{
  "n_kv_head": 2,
  "d_mlp": 256,
  "activation": "tanh_gelu",
  "init_std_qkv": 0.0625,
  "beta1": 0.9,
  "final_lr_fraction": 0.1,
  "train_tokens": 151800000
}
Each number is 500 + 40 x the weight over the matrix's rms, rounded and kept within 0 to 999. Layers, rows and columns count from 0. Numbers have three digits each.

# layer 9 MLP up, 256x64, rms 0.123, rows 107-128, columns 0-63
481444475546461535490560480480432478542479505454535446502505500447467574458529438485510503456498485474518451502481519457466472496557591568462482540513535477480574565578471505538547538495465509
512533454474502518426472535551590483497484520523529532473408591514456540458462596524401501512497493478542398521556543488490484498450562434472555491406557538478424486471475502453518480536491570
513448497448522522507488574535496425479495466546569460555461519453509514463498583515543511507514452466529488524409445434585530511544493534546446519484471517471485516528487467454517519498476485
528466542503542534503483551516525471473522501472437506483488492543510486381515501476523533483488509503419446518542490441543543510530531531459506529502470542465548495506475553499495495531506481
538553490390476496429560525488551512482506536557500540531534492448484547474488552563475528484478491497503433471463520460562513409491478553539432504497509478479470454465511613462474554474466456
531468487492433534487542540515502523461535580455532513492541510550530534422510520486522482444471465502436520466488516468502551461483503488523524425549464433504550545528461488504503545447477506
563561503521547450486496544508492471449522522571579535472525473464496465528506524557440455525526453526519519497386546461525485486471544491459421568454450485501440514504487486516524556455460496
500483449466567514484476453485565531491552502507495547444508536450509520523525576475447493536429502468491542559539493460494528472438489514511503503521502476504443488513455525496548508546443465
525426546575516525509483499476507407532578512511456505530458498459535482490581535469547503531567511463483492425526528466488504498458530504518464512591519510439440618528438497499457536548425514
509544433481510497540544480574607490448529515560559534482422525475548481517460512436465470509590463487473527522471567451524545528421477471470458505474492467456504431465490574429502551541457497
488488444408478561523488476486500468499511465582592473526523573476486580454502477496495582513499485579424513499505490417443551503535521492505469566494571528465489503529527366553473461483450458
534483448547501473479461506544567544487518532474588465402450491470515554473523538465515494477502502512496502442511549513447498536485589561447441511455506485543452546424528559510442507563443524
455455454504504454474576538480432498533478494490493476521501515589498523432518573535474549537481481605481515457464388500511489513491553490458492511478559536454494544536476492482547531421482475
454461530522522491574542502469494519505519558419475535459586476507478538506503565440437480492562455505444475523535522475507532459510525527487500492539545521469485505444478529527446555470481425
533481533478506503510513498498466526464561518583554528467502551475450524494520516457455489503475517454474466529495540404455523455569549538490518556464477549466478572586471502416518506514485404
467509562390534517486512512502530480433531498477529473480552579428472499501489557439441487522472479513466507530543500457449480417530546507454479494475503560474541500535552560471568456560463525
514506508587514464483566504480484441540523566476438453480498574505410489429607509479507507560556413514489526499444501526507553514400514475475533546473544450428464617496424597477455555537439475
544544494396516468478498452533571521438514455569502491512539512473557516515510535550480513494494475480508470451509496504448503456490487481495578564545518551426517530485495487453561541462496484
542450564481519522546492540583528475544472506593507521454494576470541452524551521503494546459498467464483482502475470497461531482485436509449456554485532469508406546526471566470522445503481465
520481540526414490471495478532463474442479483447485490524523498556545487484490613484484496492516470453435457501471451448539504468491489471495557513540503504496549495558524527527567556480503472
464490492419559533416539566550561489564557500487515459450504551402474477485510548520543565503484457578488507528497477487504482478471542441521433485530529440446448525554473470510541458450531498
502502501502502503502501503501502502501502502502501502501503500503501502502502502501503501501500501501502502503501501503504502501501502501502501502501503502503501501503501501502501502501502501
# layer 9 MLP down (transposed), 256x64, rms 0.101, rows 107-127, columns 0-63
531518522450453478458528534513460453439547535512530562499427566524490469534572528450469472575514509459509493466505537475512521512537499460556504439485541477463492527431507496465500487502528513
513538497553521536527501464566453471471523551462444460502509528602474491511519453437428412517503440478474527451501508492505497512525470539474473426534567527600516553470557440558501572433467442
513525491557499463456480436394490548531496528439522552517532531516518491486475462529453477529483469588506520401521559538493481513445444463479475477562545508522511525470512554542491470476467548
494488464489485512524510574549512489486530514512474488500498485508448550486472512453547456503485478452534507503491493515457516521495503480568478496504526501529461511502493517528457519477435539
528560475574486474575559517524501458467460467422587451462418491555474533433491448594497493415526527475518509471481471507567461589513454504511448475430478483539568512469572501520516436490539545
526515485506569477462486471529528483516488534493489497463516465541487510553517510524478459445469493452518462506520476490420551472486516543490518538525522467515534506449462514491510486528538484
457491460458453503447502491467476488469467480494469457508470569458486582483485426528510522487539480529476605544505520559426471525483522521500541545533424552540549514459509555546503475430545487
484510531522513467489427488479510462542491525496525465584533459484475484567441480505486532481490481493558467489543558514552477455512429483530472504489532485509502489507572441566465485460487557
497500497557523533506449442436540491504503542594462544551506472487454435412540464554529582489498498435526483499540520490438526494549486526410522485448392483572506491538546527472552429556461453
524470450571411526420549484522539488580516547528447502416516494513514506464521556510460456606459474462468454504516493522513486498519557533528593487565486441455525478524515490492462462452462505
518414542505498502440491524457517546530542479477481506423536397563530443443507502500513490516552467505543462447543493483556470445586506553452496476493466508481536487540460568460512582551478490
566461528488569515460563509502502485476463465510482475530553568514444497490473449574459491446426536548514580459444460479545531504467461530453484519578476565481417474553488473466508529480521521
534531491522504494522514524415432477503454530534512557493479428506451500564551466538499544533486426480475464556462497523553451488479544457535535465501448487552478451514512515561408544573470496
496496444477479569469470490541550516478478489553503459496474526512502507435502452548547545448421569492487585459503531525431498504507474517496485484487480455518553533574546458472526447476507521
496528540515509506498478529508500589530478540588498539495510490497446490516510455520563488522538515549496478481472480538413461413481487490480456523488461538536431461491471455499412483531554560
441532492484505505495568520488432506541504566549470565466481533408516476453442488515532486419556513515496485482458508585564502510472483510528513551509480513512487454471473445580471523465543492
497325533475514518500546433483488550565512519431452512542401552521502495568478481510499501472491400553483531535583519499471484544505493540437516446473428498580627465520578558484494461459506450
478463485504435528518502559416480470513498525429572492504457512494483519449502500525481499511499511513523602533500487515560445471549452544565445479474492461584487441530510468562481451495598477
504542514476490507453457542443479439553459481432432493586471428531502580499514488494546497507476519501489444470564522515446502495526586546489467535548423543526549515513512490459443489526510496
508512439464530522480490488442555508534496509544470494520513507488476505482479426542528511504524523520502552450506524557419518536519481597480501489517532487531485506459438466475435528491487483
470609531513522535590494427508478535472444542491507527515550505500443505524506488461528441458472521417488450443507516562394544517459551541472516592488457493550553471460487530492510432530428507